From a checkpoint of a small transformer trained on Wikipedia.
Size: 9 layers, width 256, MLP 512 squared ReLU, vocabulary 8192, 11.4M parameters.
Training: a variant of Adam for these matrices, 106M tokens, 9288 steps.
Each number is 128 + 32 x the weight over its row's rms, rounded and kept within 0 to 255. Layers, rows and columns count from 0. Numbers have three digits each. The size before them is the row's rms in percent of the matrix's.

# down: layer 4 MLP down (transposed), 512x256, rms 0.0871, rows 315-341, columns 0-255
# up: layer 4 MLP up, 512x256, rms 0.0954, rows 316-342, columns 0-255
down315 109:090131119176140109173109161125171155107120075128140122106185098115122094138102170121135123068123148162128130131140121113106063117087136148129118134089153076167112116117138116131160151129107107103162070123162098220152126101089071132128194152130108130063127170123174194123137098082153168086165118132201075150135134099136155158124109089129140187099125138178150165095115103165114164086111122037072163111174186222111125179201135094161093137133086131094069104109127178100146093137119156057118143116091156109148161162157160189102129139067121119143149104105183162158127069123098161134097189123181141114123096121153124170122123137124136120150167080144138136147128087143144143121088142091115105144153103115140084130094101162100135159116153174216078092131111147138189163111168154
up316 114:084127150195095093089123140152107192105165039130126131101116178138091161115128097183121113127149132071145173166159139101213096087132125148130135103118139075109129075175133164128107120176120112064091201075139086132134112154127104079115108174162175126130140139103079147108148119153144102071158124154152114132090096104131211127152092113125167120202118190165109120123155143115135134121117075107102088151071137112116176131195135128124073140108089165140175130135130134133113138114171099129163179070037136105090134133089157152141118131156174162112130135140128133140133138061102165136117129174133115165199167131078128137145180152121124128069197058172124129181143103159137093136198030105130114142110129184107114167139144130116147134125129081094147126144089121100159147154141110
down316 114:102123131103149161063152172137099137099184100092160118130099171103116173099098136122124116091137166144129147108094103211133100082099097156122140186088132093127100105151130125127062097143134176108175149113124140090162203128108145134159097094100106099150142169086119143174085060133149106149092119096140169128096123110104154160133106156117107247135173138094128143146161151155068176138091131129105146115092066127179179239149133165100134148196166108150105126124143122140168097073142109088142182097108068159140093161126161096160113145132122151098095129109124076153129092122133144128069163149122154171106106072077064091145160179110140058122170098187132173136156117119120140187094118203138140120134172097127130148119157117114102140119101084134118107120082132183154103080150103
up317 108:120148148090116116116118093114119136189093147136091168128117075165155113110107110149161120050147086133136127125172090111159161182187111145120159126147166163118215146168134150142091174098137128120030079140109114116089045099135106121177091113113119098157132123147135096208102142180213130164102134131079160180130142143167167110112042028163103118181081145084119122156088118077141122135178126123116113071160129119095180121173175142180105095122127113154131141161104111130157130091174119140110201166165116070075114099180106162140138142170133123116139112093088081106162106105134150131149107101178112107158125044120120138128129136150133183145103145160117108106118116142182083101176119111148110167141081153132104113150104129135092109152189118135191174145119109100158150133142150
down317 106:173126166087145182114164112147100100099118102196084139158208135122099034108123097120130141100122094182130153114160106133119155142116134175138220134125130163083183185140177069115102186131127162150122158071144115079092087128128088131104142161128139119101124181116095119161133120171094158166103134182141107130157089141140153091122097134143109152086102116093147166073113183188086064149147095049102147085136190185162176067132144133176176187102127144050105159117072149161123125142079150133118137142174105111107186130133108121152136074123147118116128132117130115152127143128083143103178144180170163115118129151060163170111070121131140148062130109136177130131116161133142186105148104166145121175123096102147062124115135168108105140166114161153100137147096151071130091112119107
up318 105:120093122100073071116104113140143152102161130094129110117077177121140162130149161082161109113142134121123134084144210143102118129109124135085144075193189138143163108077066184111138091103189187186078155145164172112105123094158135090151126064135138132168092169150115132138101118071128148068151069147150097128074136147115229067093157110102113122165062111095166110117139110160116150103121143125096110106116132169155121113153157141163161143103099129149144153073189157156143141098121137113064160087125101119075112119111135130154102129200139105098125119101105172178151140116125129119218091098104146128143172179151134041093167185160181081133150091169127111096099136191145118139137109078120172119124131143141138137126099105094144130101112179110153101125093142138061136196080139
down318 101:158098180132129122142120137130117124109123124091091088169159147107140073111102132155161124175114167125078190136103124142157076123078143104129133170128117130114123130095143169108084158122081127115134084128146129169117126107120098138115255175195164135146147101164108116090113131164114180161156113140134137138128099102149168070168109136135037128124168152144148164137127117101150088149131117100040158146124112183076141165083139087079135188096185214073149115182102081157093144153130170128128098122128130118156112144097134122083105091098098181159145146124136110158136090148116173000137166121104113127092116124139116154111157142063138172124136119134119185114181096143124082162144133167117179109133159146117105064090155120083071083096133090089185120139128106077120120122136137
up319 098:157150116124100110147147108109161143106108147136117097087063152137063125164157123136150084160111099148117100153157127107116094139100078135102148122095091126138141148121167111159107123132111119078105208099088081193131111087114121161134131119146145159154143077115080158136118141201117136077129123109125114132117184141163116090192125180080140160125170212162133142122183142180083104153152129099117101152140217149183163100224104129140130129158109086167191120137151154196114142133110165115144126171131157158090113122150107097115142162153097127159093132130140124155134157138149062169145130105190191111156116060138101162083163125141147202081064166094141124101073121117132132203091094132130152172107090144132106164161150044087119080146125157168121191095118146185144122152168167
down319 095:151100141164132077114087102104129178122097097098104142107143153128188111152109139104135195159153086090116088155092115099096120094125148105105126147164125081132109121131135153115163105126094124125133130189118109132102114112117106198117217103152173149164200142157140101172107151136146163101178140105171103124131230129127130172170169134117143201165106144110173134073126125117175156134144155162173116085099095118168195110124106112147125128164251108082126106123064150140066084092154128103115133136118183142132091139154048163115110103106133077099123127188134127112135116147172112045100133111088103138177146106136106126140156081151119124128111109097072127140140102087092140077147126140172086156126134183160101068174170094135088086121114112094176153078116151125169113163186170
up320 105:113143150107147126165097143158163115148143135118132156206155130137133182106066106083120117124087108110127134063151152148147151131107112111147069140182085096078166083102105140148102113187139141074027149143107136138130100088130141095141089167187155138169116137175096149151110132168102124088179146116117137113063133089197120118082160097097124075160063100098080132118134153117112109137141097155102091112069141106158160130092150184195136089124108105144137182122125142170154107142123118114168144075064130154128155138129157143108091205096177118179059101114124151134109091144113124154152144175102105151145099070147147136135138136131094119151087162150148134197123097112170034158182126121087116098131126180121126105131088067125127117092129028134155108144071127138072132084187148
down320 106:120125137110167129141151163109122068115199115154142117125140123137128098085146141112119101189066137133103163123197115171101173048090116114134092140131162101150104166148142188114098089136161152142126136143131114121112109136082153149025130083108118123133159097129145077107150086080108059091175083113135172078109180142126126135142148156191097162078134135134128098113094191156083087214132133100149112175167134162136105095166187151148121098134075091147150118146143102103113127107115065109145097096113101167122117060092188109145109101107173182160109051105088063142152121155107153130149158165149089174064110123144120220086179132162107147162089176069107106150145087118169139178133155152189127188142126139107117124163155121164105161123135106080161109146143135138121131114127145
up321 095:089109146059080101115118130067163161131103162141151156143157165142142099136098146172130123070088132109105138147092120131113088134117115143123104090189121235084166105118129123088097121149191098108128155118062113200107119146075142131194096091113150161081142102107111156098080157096137104097140089094099097188108091125204095153113157144152120114121117135139107165139146119158192125109140162087099110151143119096142112070141112159102085084125098130168111145111133095150183069102165097064066137161200153139078073082100105202132180142118165171105122147132101089172153109114171140112137114040159128148128106141125118108160160098121053181164107159145086130156136144149132111098129204150129106125114126107107132122144122196117130119152081130146190078130136101101124114058162121
down321 096:132129152109136133124128097131132110118107112110096131155131125128128132080137104161100103181100131151094098125126132145166182135131157118179113170121082136174103133166163114160164181123124099148162152110138122159109172160126079145115139126142117081111164098129147088110131160107080156196110168207122126093115131080216193132140076142151086078087129036141119173079102140126156097106139080144195161105074160128080109104116125090133116171154206140089105152187071107164110146125110095152174103174181155122085124124112067099083132089151127124128164097112151106152186111117111124036177153114164094105154092173096174126159093092107123191137174145107125187100141117150135183133116141167142094110116111106117130085112070104149102094198129140121156134131136147169086179147232126
up322 099:131137158102181141152066106105111119164092115164175140163110088133122182172120059051208128064068070154122129092099106116138157114120116193137132124134165107168124149110136161138129110107106158090106106107149148168179146074142139097128124150154087125175115103103121166124091089150115162128148156108090123146096128108111113119098114187138115114088096074130042121150170146070114140148229138174112139079131152101125133158080119116191169090124110051133113178157170149110227139136131090152067138164117113151182102127163137127120111099112095118111073078095073115089127114181144089146113155150134111161170111076117150135090103176192133135145076140109144099094119088111154065123194107113119133121136146139140083179134089117156126096123128071105129148088139114105128162182128165
down322 100:140126129156121169176191075148148127082182148154175070098125146084144079087189140100112144077055143177136097155135120178112126104097128146178170111146128127150095157133145142063090083086167140170058119100115137144137129104097195096063166150141132125154175058119102067129147088119141122120149081137130133079129123115154111113074110126118149128085133122127083145129178121180106082106142144143181133111151192121086154127112144095140115085124059123123177164170141104109179107082154109115166095153104121170181091095091158125198174135078163150124059118140131080168172104116180193141147147143144097137197063170080080147149117156145075139107083144097086147099148171135146092119151124142124108121162128052131104098084111139107143124166088097120097137112122107115110144163098134
up323 097:140121117102124166117091090144131154163098169110090066122061122150170107134142145146170149191119121097175089152184139144125043102149156167077108048140047136135179161117132103149120102095124180105128139127114130105172103150153124180133132105101103131148072132143081112218114113138179101100073117128097103122138156103097124156199096135158129161101152167148117149143163152165089051104127095159145109173131145170132206116110082114150184065076095143148132153145155147117130134117142135194117107175081155119114101107098163142148131180110159164145148136148110070119165151064170111156114041085123178130147119143147150114120133151120106199128184143119131106131161131120097136177137158154224151138088135120150098135130173147109119069141186113118176162102088135149114101181129127
down323 097:169137152123163114084139117109088136072154138131115116103226147128090136131188155109094109146144093102059099162090091170138103065101109174159108155043134069090132175127179126104158107140139104121179158062138104087117144079125128120109117169131141114115089147092135096101170175112115080111112121112130107112111167079148149158106128159090108157168136153137134137132163125088097136130135151084255138102121153074071109107170127140145124139134076144079116134116139101119100066150148083162133109156175075146174126129168117112099072121120121127161133168109120161119114099160125130196142108084116103195060065111125180144148070118131116083135133143141105161079122157080124154162142131151129121109098109115118098172177095100124155085097105147108125042064109107084146134094185125
up324 108:146110118115101136136165113128132181102160160136154174172091189050146098147094082103111082153082096114165055103065161113067171151118121157134107117141149119153110097152119136136128090139151131132142126076127114171117158065102085099109108109111130170131148122108138139152099116127131106161106084157132171209084120089131170119111165122125129125101119184160068090158165141090108121108112080152117113176074163130124076066139100119126175087108027115172097137177123120159119110105104157082152113107110091144138114153105121089134123131187144122117117147157081141127139191104116076115140129077090107068149092135095106153117134099160082108092124084171073040158158175076152110121031128156108109166121093135133065156142170101132133132102096139137107110198140116151146052108076174
down324 108:169117098156168094098170166143090126090176076134152150105179108110117131125133187141129142087150102144080116100112137102185104103154162109178144114067139140159119217157151130130129049087133138168114129104141120134198116163130136125166104087102078146117131170154214136150118164142120087115064119105146130101148123104084159107134147133114094139082139180108124082171147053178083185159138119188214162106136117115096107090123123133127134109152124193172171072104143109105103166137100119138151171097120147090135143148105118122089136128149106148235122173101128129117155143158152087108119135155098131170140125157089137130153169097128121073177068129173136134107113177144153083113133046134184117156059141173112181113189097135110083147098142086124093166141160128136171182127119142
up325 088:105137143117093120072161092120136149094127171120164162147111128157141168087118137096095194083078131057124111160148133123129081098103139136070090096122175125103151106158040113131107103137095120087019146110080095131119093102124129145133150123136148109078075141111154174135116155083091087119105150078134066138153157140095082123107165117144141125156104112137127143112164176140146106029148152141143081141185119112231131137098102174176224136130107122119129110128165220117111079145069139170111116133099072202062100099131121133135125200117130128123072169127162103104113129132116142116152151114125168084099130153131156094105141079165177137166068148188162149089143122163132112118123170094146125124102177107175149166158093106102134137092118133110086169144113122111149093151138129
down325 092:175116118102151036074099100113131091115127140105158099150138138183106136114100119176116165113128140144119130148122086114123114073115140103164095131107144099186095086137119134135124193144116126143102092098128066084115151165114171168169199130104119137095099096102152126100126125153102090118047169092157076125186097128085101161177129148084129105086142139138160092145117136133150168121131169126255079110114107122118062105162085178127106057133193127158154122139109094145104186126154144104166071203141133129132154124142141152172134103148217158121166160121168096159131112135174189047142132139139186188082087135126078120119133113123122115120121161111143135119136116079133133129143113129160142094123143167113124126101122089125115132100154093138140101151165155088218119093181053
up326 105:070130165090095142115128100102092126189103171061112090186136128119076138137125138089158155100094117080122129132081133115146141088153095135159146128152141144113154095122088172113148086171148146105106147116101086140169086178255077148103147127192160148100117078109155181116152159114162065152140099122059111089101168107186194099107149140152112093146073154109181109142124097115127127122138049110102125161112124120127118184180144134133140129105120037130146143120143159167171125133096101124170156108108100107156170149141146202112081090163130082084107091152139118090079146069093114137166155155147118142086189142135122137110106115131180195146156128158086076076131154123123162173184178144171167129099141157186119150134095098144129096095133121140125107151096111141110137202144128
down326 105:138144120128115135112144124123091160073131119131170120072179154123155077113139104120104195137179138141095127083140135147106134154155131135142160141150196135109098093155094093043107115153107091156097153135121088045167200133163072107094110134156102167092114148142122131198114168145145104099146183129107087133131143128115118120116108107116144154138119103092132124135175060132171127109080119088096116116122136084133075150089063137168131129136142081084149123111187090142094112100125085160145121189188103139156057179133108130115124143095136089156104033178195110129147130069148117118152119139106097077141102123183094129093123144053142109110162085141081118175123098102120094158118131165197166115144119184094139163155177024140144131160074158159125131113155180078122120100149180
up327 105:130131100117113146177136159123116080119101118101121192150124151079136108108101125055174163187144119131095148127130110065145186144156076121091171156101173118123137122096125146116140125164085119141131087142162094189146132066185095114110119080141136144140104164079075159128150162120126078103133127102153164114111163174149118121108180132120102135154097084112117121092094149128083129056136065065133130099064130100151086150151171123097136128089127110104155134133138190110164089158154145178116128128074104144104150149151122143106107093149087066103125095105105074129105166088117161164144064120062103081141115108180054109073164175169182126117050101096075104079135168120125184114128057069139113147171166167142111124116067113114166113108095194147090127150126086138131129128099205
down327 104:124113117109119128167165149139101124093153108169129125090125084167152099141133139160089123115123136124129097142105115138129135085096099147097111140122108094174149167145129142162152167184081074141146110185138086098139190097130097138116127096113158166111081040091101136182111150171122105101087175126051148062104142188148156115162127104158100180155126082070176123108131128155136113082167126114089148146084191154128138105139099096084160139147252185132132127161143140136110094169124075159138184157125125134072054139103110140155124129094090091111146089120136137124141140121202128137133130060093158084133119073155106085082084115101212195065100088149173208116109108115107104074106119106148078137144151151094110131159170119141137083106151161121141112082100124131154161088110151
up328 118:110104179170139146131150119176157102099119133078137143106113111134104125107129157067116130130138143118181115140197116073135146140175114149060096072131123090140153165130137169179140051147134056073112088136120147151123101109162120116160114133073074102138137138092139123157115131154134136141132111110147114094105113166126173160121098099108179144097140117169120066134144136110171131070151087133059144067154114112088145118091131133140166125095133121193142116104114160158134129160206121114092138146055157108105126172113115106113140170164078099104140065180151142188146153140117165197188133074116124109200137098139104096152178111150121147090174048108112107108113181132164132160177094166173129135190138152152144131047077153133105068159175154105197126163039110113109114128117157
down328 105:150076079152177110088142123151085141106115100115101151088127123092137126145164162138120185108144123147116130155124130107157107080110159122107095119085123094138094121167127085166155137134162116116106046097130086062112148145113112201122136151117103113079144114113109153122164102129098105153130168120063143090120100106137163130105155150136166122130157099081168136136084116129110106111105163107074130134170094142108103122120137134120112123135255165077077129080081112080070118139101113145102138099106136128196086144144077168136155188167111148146129162109145100187153151123109155133101089079091166148092109137112145144115082067132092043160121169099170136138081107116144102140083110159143135113123157098094081067148159113201140090086093108111099122141183118095151128107091101
up329 110:126098106190123115061146106127180065128105142155148160098111122126160165119072127096184131146147136101117139132151132121115144143128129105098159135090125122091106140134114112134139134166135110134114118146086127138136134098128114127099095174125117120081132092105127112145136143092151164106122131117179110167096141118115166110127161149164155102148156115117192132121120155131104095079167141112128122215071142118126130085133156139124146070071088203205149187160099152158110101088098099123121103124095175117123169125187182154140097149209124189175134086047142115146168090176153165188101161148114104116171172152190140101126095151122121169127177032066159144093134165107142129104149127091107112167142101145101145094104112133069144091124101081144102157174110042130015147165058177
down329 108:137097113098118063120131117129127089134112163111171139103151075143179195140134170148154105187138113147116209202196168110139149079102068095147138072120142186106093114103140121140118111125160134187153091185112184121138146128113096064124112151107143105111160152096111130089095110105119181136114128130198148118078156100119142116109161135065085116139164112153117195094106134118156131104076136101134132162144094055134128131146153094101099052126105151184144121174152130097123087153076123127101116102172160148109188116194149191100085114142107135151163126103173162091139077142179136157107138138140134127134209098168120099094103121146096125125119099099226082157176123129139174094128156086143060148177113137153117087118089144142145104102078138112119128157109082169100111153099201
up330 099:074027196156221163030190071123099081154134145117084082113094163141127103083122155125150169063121143164128084081042094117092142101136143109122112157225107131124059076070077171144121145121149091119120097147090113110158130124140080110127115153120146126143147156121113148163107090140093129113144184097077156089101158154119139145150191126085126142142156141088110168131168117169121111127147147107121179140125141155065166117113186145151116140148110137155125118170124118148109102132127093107116161142154164148115121128150163208151157145115125127079099152089142080164133132069135095140098157052159145159135140153128108133172107091155127170130084134149164068126153115117149118130088139190125158134113101149118078145100170107094120067163089089171098145134087134128150081169137113
down330 101:098142092123074103182074133179175109141155141155116109101122146133086150139121089110122160068105168166137169061142064117092127114079162162139162127202129123156090128144075138152083069101140157103053127116099120128079106106162083073103076115132114095093159180113146147125131129111161130053125126142125147156169126137156154113139133082112101063167165127163098118104073145121094112079092129127202155094086154119169137158207122114194140191125166139087163153054149155121094135119132126121117149098147104151094122116111092119113105151163121110099117112184111121147142087104178095067111122169160170108136114128144094096090116114110128148110099133128134127169059159148152136159136166092152120113055093207134156097109120144142202176184112171169085191115155169153114095120092109
up331 102:124119173164097180136139066143159123140104162083157105119111213043127159087136041144139105164150110098182044138111139125101088138170114149120106171174172167148103120110144165124120112138100100135095166083166112149132110058113163118117133155125068187106117160173174136131142186174099117132085097151146161140098108117140139118126144147149158129122048138191112175097136149131139116078103124138102100159047136078179125180169112126147143103139118119139168130129122210120091123159175159162115082160128097090126100142112108125140100137145145137138159107181159091135121105146124078191140200066156102097155069137090135135079159172163143118135045146056116105137120149095150166151139151159133142128132145154186123105123161060146161159139077165143163153115114128175111118138134174
down331 101:142141100101038127129118149134134112124145158141175118075122149117173165120147081150101131116166107125115125149169073096160081123153190121171156146154140077152139110074111137128207123084160137125107131096180146135106140165146128098152158106144091167119075100130125098131075215138131131086112137126150117126104119185098088132124163162119130173151123123113147146111160126154174191055164140143104145124101083153175134103128106111111111158123128146137155118091073218089080101086189135119073157113145089106047093125107124145049177148139163108120166151135107124091128097127112109103057158117201149138150143110134117106090151099107158129187063117047165181140084163114096138148118152140125103120093153134135058085150131150118154082186043133160197106088125138163174130142136111
up332 101:123111131126118199166120123148090137153167115089147138096126146063117116177112115100139120070114146093075060145168121172166050131113089081120116153163180153093161188093160121108128127112110109127116175115137104098200104128071128136139098077093144194109141104085130120121096131146150159123088086084153155096152154125108118121117180144117093157181149161142137117159158079086137146113124154133085171163139153120179130161115094120085143125085140131149136118075177189162172115144128167147139076204110058146062160077157152065134152116112142155126128172193142133122141168108183115154139140130148151160124117097096156168158120135109099088120071084106136068066112149147115100154136158113127184231115111144145187137155100104102137121097084164125101194085176062153163133126102118
down332 099:140093171136141148089149160101100144110161126121109127121181117131148124123119128156112100156186157136118146145083104108137178148138147100190097116086100118123111141089152153183181139076137120152167076083095136136137161138149137068143113106127136096124224122109173133140108175094079092110117112097138042064123125130058141184148162150131102106109157136160106117167107153138062182134128114156087121114111089125121090097137116135095085120097255145169167124197131135060108148137144099142105095126151079136093132128153127120142117102153176086128139184083144113139141126128117071160173147162132127151130168120052094144174162174104177115132136124146130162146116146107134145174107095111101118106175098172115119182127137157132107125171115108089153117172125113140147128106096184
up333 105:097087132125153118101098126103157109127129084103143175188159111106094183104082085071108178112095128138090137176150142129170112148112095200116108110109153177136142137082124113169089117110109128104099149109025146111084114077117107092074043098126075164172119162086085131122124156101151088123135107090106124104141115120099126139128121145189105090094161190109080103128137100101071162024144132082138112068103156085137091224116138102107158150093112116122142102132132175084157150113196136124109103130095114077140142053102139106131135150138122097103116138075159083120101099140128100156150164105157139132090121074142135125114117112163123125106071170132134154076129106087112133111106077130099096068093157083168112110105077178090146111091140112183082149110182076153148129114189117
down333 105:147089153091149083161129133173094135135122109092142143198076123106155191164126089069154151126148124147167142120119119111130101130139118125128118175157085109089173122158118113157151151143055143111123097242144093110119126111108129171113100106097123124184182122115152144146108151132139176086132142113094155087154168128123139120114144165136112173173092104122186100195149058091129184135132183135136109150144093069177197156165134170088100149118227152143169152111077178041162172122153148132127094140126125084130119182184196148122132115149122106100125140150188106139099106150153148117130137124144095205160140113136126114122145125133061081147137120133104108128111110101051092118094116158178135068103081133122162172114132090134132161103166155117101144113177131088204127093181090
up334 106:102151111126121107135092148153114113134105085144090118160154129164088105067064172083195104097064145169127106110086109107172114130173119114100083112128192106166100125144132124158090100105115136108095124134107139090074104105084158152201116146073092120151155145105149118131060115122137154169153139130060126118136156141086119143129108165133137170135155113148128114127128111100105141063136137066126125042153102126041064154182131175147129122112069115111129150126160107042201124177089085071122127204143149050112096134116120145088170147139100117131101134119064173125139131161134154154129071114143128130152125125110095107158132174139133127082150140116204123103078124118184143110100098177056125086179138131064128124143109119061144086194151122124120110192148141134162123163107095
down334 104:088164190110127115155106162130203148099129158092159140140193122084122099142132149110150101150172177115128132112115068096147161118150087143113091123093183108148062119145155160093074056185125147155188105101141106188102130106103147108138138089149107159136119108151111185135163152146111128157096170145085167166132174120149159117115148157118090193115180136173176162136078099146147134072122129036070096058119081116167087115097119151116135129134092149111120194108157090130144101113148147049156168118158074099116130135101108104084137093082141138146151112118107143087148116113135132102183083100089116076146125103097141126119138122068172124111141144083127143134136183092139162126099027211127116069115088131130089169129098159120096159119086071139092152139117074111119168128085158
up335 113:096127158083083099115111108112148111192159062162085143205137135092130191123120140056197168152065127158135114099172166130131137151129082170154128081112136108166182132129123122124131135110112116125101179078150131084181113147128141111163153108084106093106128070152118091146132120198171142081124083100135138139092129116144114163086150147170170096117106138146077124139189206158143070112166144150089111115167138081102183178189158095163102126069094114186143113089130139106159106115129105081044154158119134146100111126144126090129126169097120086168097100145133068107190100099123103177191111106161127127121088081103075123106117100130099150115135118081112146114153154122088079135168130104129147158138106107162084163103148144069124067110113140100089166138050103152101118141188086
down335 106:135130120202117109066127125138122124088177070120146071124109142140107154143144118171171111156169111130121144105149171132124144141073140173230152105166082152178144121153057120071091113155114118171125183139129120170129120140149120126165175042148091119072137180149133105095168119122129124098075177137151116148146089119149091101100156150165155083132111162159119143169150105139169100196142077117120119136140148108153136150142127119109125157085180096166127089157072074112072090082076155108123160168149148092163153139129154083138147066090118151068177181127067137123124163084135124107145143145084120052096143148138138127074128143167118112053108179163147171131141119100055120130116110127111172165157145100156183155141143219134147141084116120121103080140150078177172153123148113
up336 090:137130149101073133130123106151174124133186117138114121126098132060163117133116065075137118147101139161107115107088089093103069158161127105099157140207026119172091124130123115147145091154120082093091142100130089149125137157209107115179164129100091150154162108184222164130087116149146119108153151103133154122161150107157135116093157176087136133100096163189123146109164104153103136149112132092161132126132185144112067064132152119130196105078076092154170184144114145154153120137127132097149123183078096115087090148081105189156177115120122133071063166140094116146067112106133149183191141121090186132081081153121102130083140112159150161121146105163148082125166203121137123120126117126126082107109078151116123103104115113046148166170145135190126109107098144160143103130094124
down336 095:116166116123100110132154135104136115121121166123116145141121143173123099150133110125123121076136117119100147099096122079137139138147140113179099150149121150103160158122112152129191140154121105095155145083111145109169086143195182153093178218104135121126150146165133156168091124126085143177192061107073152068175121189130136066109129166114115103166112142100132185190168072093128163126106147138255158168142137130170147102149105135154139135094123092165150124166085139118133107151071136115145109084165134169124095203126111139140142132129139138190080132121087095101177072074117148078161136174090141109116122131117153175099123178131178083142072159151125123128148151147155167103136140103130115081176078141103131098139118173086107124091183109172100106136111195125142074125081086
up337 097:108131142119129086135147168142112077140135127075121129125152141091064182081160123081160180130072110112131110109081098148134142158107146147135073095141123180096128083121155140160105115174102141134109123122148164118128146128173030125140157151114125092161133157143169081126160189151152102119161010150060068135145134140174122101099147125187120122148158138042135108110127110064116153139154184132123083123145082074092159130142137186157060132114104142089155162125100151153131156142155146161154129098067149095110126162141087131121124080169107133031146128160103107156136094095112108155132149141102166094139154142186150115138117146106118139089148149192080104031176123174139189147171106150139176135125109155153096157066104130157058136123115128151125108071112105130108138169106069
down337 100:122144113144122107155098137152102121097123193091098094126137168131117139126146127155130175159116164146111148155181094127101108106062153170221113146164094151141102094089212136113134109141131123158071145133185129161119101111105097142201096048170087131140136182121179054128127176165084124083162138119097053117161121122180124160116130139154117113100157169108150159110114077132142184142126131133101106149123106100120111148128086178112106168131114172081162146181136173126103127187146126153149050182134126194115146162072093147116127120103202181116113126145104139154133107129063168128118145126078102153095116168113119099141127215122125159068137129100115146055108182165139138157128103109180150102114082148140097157061103119155159086132061150143140090130159159087116131183146078
up338 094:102133129068096117138079183111152129120152075156084180167109132125136141128160109136167135145146124122098156092125107154098095114176119146097118092198168149139146154120112142133040146106152129129089091145052152102093132133122081107097042090141123112180102089142098166096117118124138118148143148099112147118187076151048130067157096162138076104153155120108126072133144090116132038061075117103137129113137113114142162167076144115139164085156097102115120149107156177150100124112182155105059166173171098099069167053035075142124134113106157148117171092099122139120106165133135114143159123125109094153117075093162076125100200133180141175140102106095155134130138122126133138109117144141154146092092150161183119078193094101134132173126128127170134166143084088179130102096083126
down338 097:106156126116193119102118135133126129118117131124102157132115115069109127134123168146151117099135106139102105145134115207106073114147102150121100105066099141156112170129179122136152131089180117127123138129124139099125149116100066138134077121065102104140129133108129144098117149095181121147156105143109140098203071126070093137106077186140094157101178141144121107160119099123130121099124110093203190140181101113179168159078057195105105101115106132116114122136151174072087182123146144117083120098134136171164107097075116091111133164101138117207108100093096153098135151214187158184171086156134143147033090083165175184195115171137096060132138099135120156179158091071067156144131088116143086115169136127150141101128069111155120144074147109114122184096154104123152102090130132
up339 094:103102112155103131114097076150147089144146159142122141156110148111093117169115108072122094111142128112131094142199166163160080134104122105106121115121113149117098185100115067055120077115093143166185160100099102136132081126141157166146107115093124190119135096071082135172165128128149151080114064118072155189200115124128148124164142122126152099105147205114157110114135141096125075062164109150130155143166117124109137126110065137117139128124124125155132134125109099106120166091161118173114053173083143117080175109142132082139129117122113153055167144127107153126123118097157135178131176141181131149112126118098045103159111101108064130068064170131109137117161196162064100115136161141077143199105150119082097129115194190083135142070180176160135149114138150089081112055151148
down339 098:162136118112088095132193087121105115129113109097120101140136109117107114107136083101122108138139125074116117129120199167146157122111138143092124126115114090118154150133094133075130150087161148151131149160106209122115087140106146116107124150099180122087134148103191106083126148100175199136088134097092139123130160138181122106149105198121183110133150142106129080057073178134153126065131118132181157147132143163163169128152089166089200153123200120183110167051087121115109170146142064096155090165150137154123140147139130054132123106104125126127100144133075129092074075068158089113122165184173144147154154087098092146154154084188046190178123187119082147122117127133118145121120178108155127201115158155126113122147145113039127160128173129107124084135100124094086097072106173
up340 093:094156120153093181098121112111154134200135104136104119108112185108083165139097127065207114079142191104165146098107103066114095155126121130156124160179114162145069107114106149154081098114154097098077126103090088139127122113166110152152122119084114121119080131134129130106188121116168128089098045142140110121080164125090107108152176116050149102168093163118096169181131118133141120127105161060119120118137120102174181163151132157197143131146111147128138114131117125115111149111106154113128094170117117116085108142096077124117073124217138077112078105138168094184104133092104115139120099118104176127166154142109073136064153090172202162105093127132145046133084139081143077177101125118125168136133120180114097127139113058119152119167152152182198102144127147156107056192141127
down340 094:121135099167083163153087092114150134104206162142132067118118170115107134154126104105120137145200132140116097094130074104118121135116156110137168174130124105163143103155107143119086111120147107089103154079131121139131099135116103114075151130146120098085103108160172123128164133124139113138102124180143083153168138151132076094210147159082183183163116145136144152146129142159070088123149107054165113164099153136145155138140109157154106148148167106076099087175048132146069114173108122081131136198179113115074136130124137148155118120174172146106066105144203157148189181080144122075125117125064110157119095172131130188066106169123175096101134120116188114163150116117191126134146143126071137104105112209132070143106084119163200121188115172131141171124120179181088147166133090
up341 098:159109161108051129173120118079140094120149125119183108132118115148160138137091101115192141171120139136128081083171111089087069152157115210098147178134146092148141093093157159092129142128211094128121202124153167125147140148187156154142079100184162124144130144160138132097137132126139127138094129076066060113111165111097163044149171102166126134142081099179118102179113133148099133152175160170060082177108143161130059187114162129116148143104150095157131169119122104104106205115145127210102112167090173081096138104155088111148132119106085197136112120137100126081103108100141119133203117043126094103159164127157107154055154107101137130145140105161146137128113136110160129136094181123120142153143133128192171101109131126100141109158097119185134097099129123127086188145125117
down341 099:091087136121128168138120104112138126089127138151180117130098144159140115150113187185114114136117166174090066108118137147111093076164125115099101162172115131113135121167165175086142155145143096144173095087164110126145142125124120178131107136151103101105129096096081102178111155098064098147124155150065085116151110083124101158168103171077094110069202097163162111169161089138121177166106145090040091138169086130133069098180131127107088129098227130138101109087145067131127129117126097149136147153143152161170134136193099182110134150115138172143142155121163160113122147105077119044151124104109123135097120162115101140156063129073133177102143118128173187121122191143146095193078120188157142148116140155149110183165148151167155103171078103168077125130159057105120148171105096
up342 100:111134118152099162105087081103173119183127120141100147126107137085126144146112114105161114138180195108118133122164120056100130166181142171086073109169129130145183217052112136111144083085145137135151158071137114080154128084157126166152146075109124123089113056149201186128175115104148133113136105132100083137112132151091158154155163128103146094135047172174164155182198114103147157097148121071134130159152124160126123241119139151136088085104129172118177140136130137146158153142142141120086149175135110120054124091117113108066131138167120160138106126121171151122139116154134143127095090120098137128170155130117096140083134153146130056151101081075166101085085121101146114152104074106091154132123184167128152075139092116100143132194078155147176095079131070155105127128175121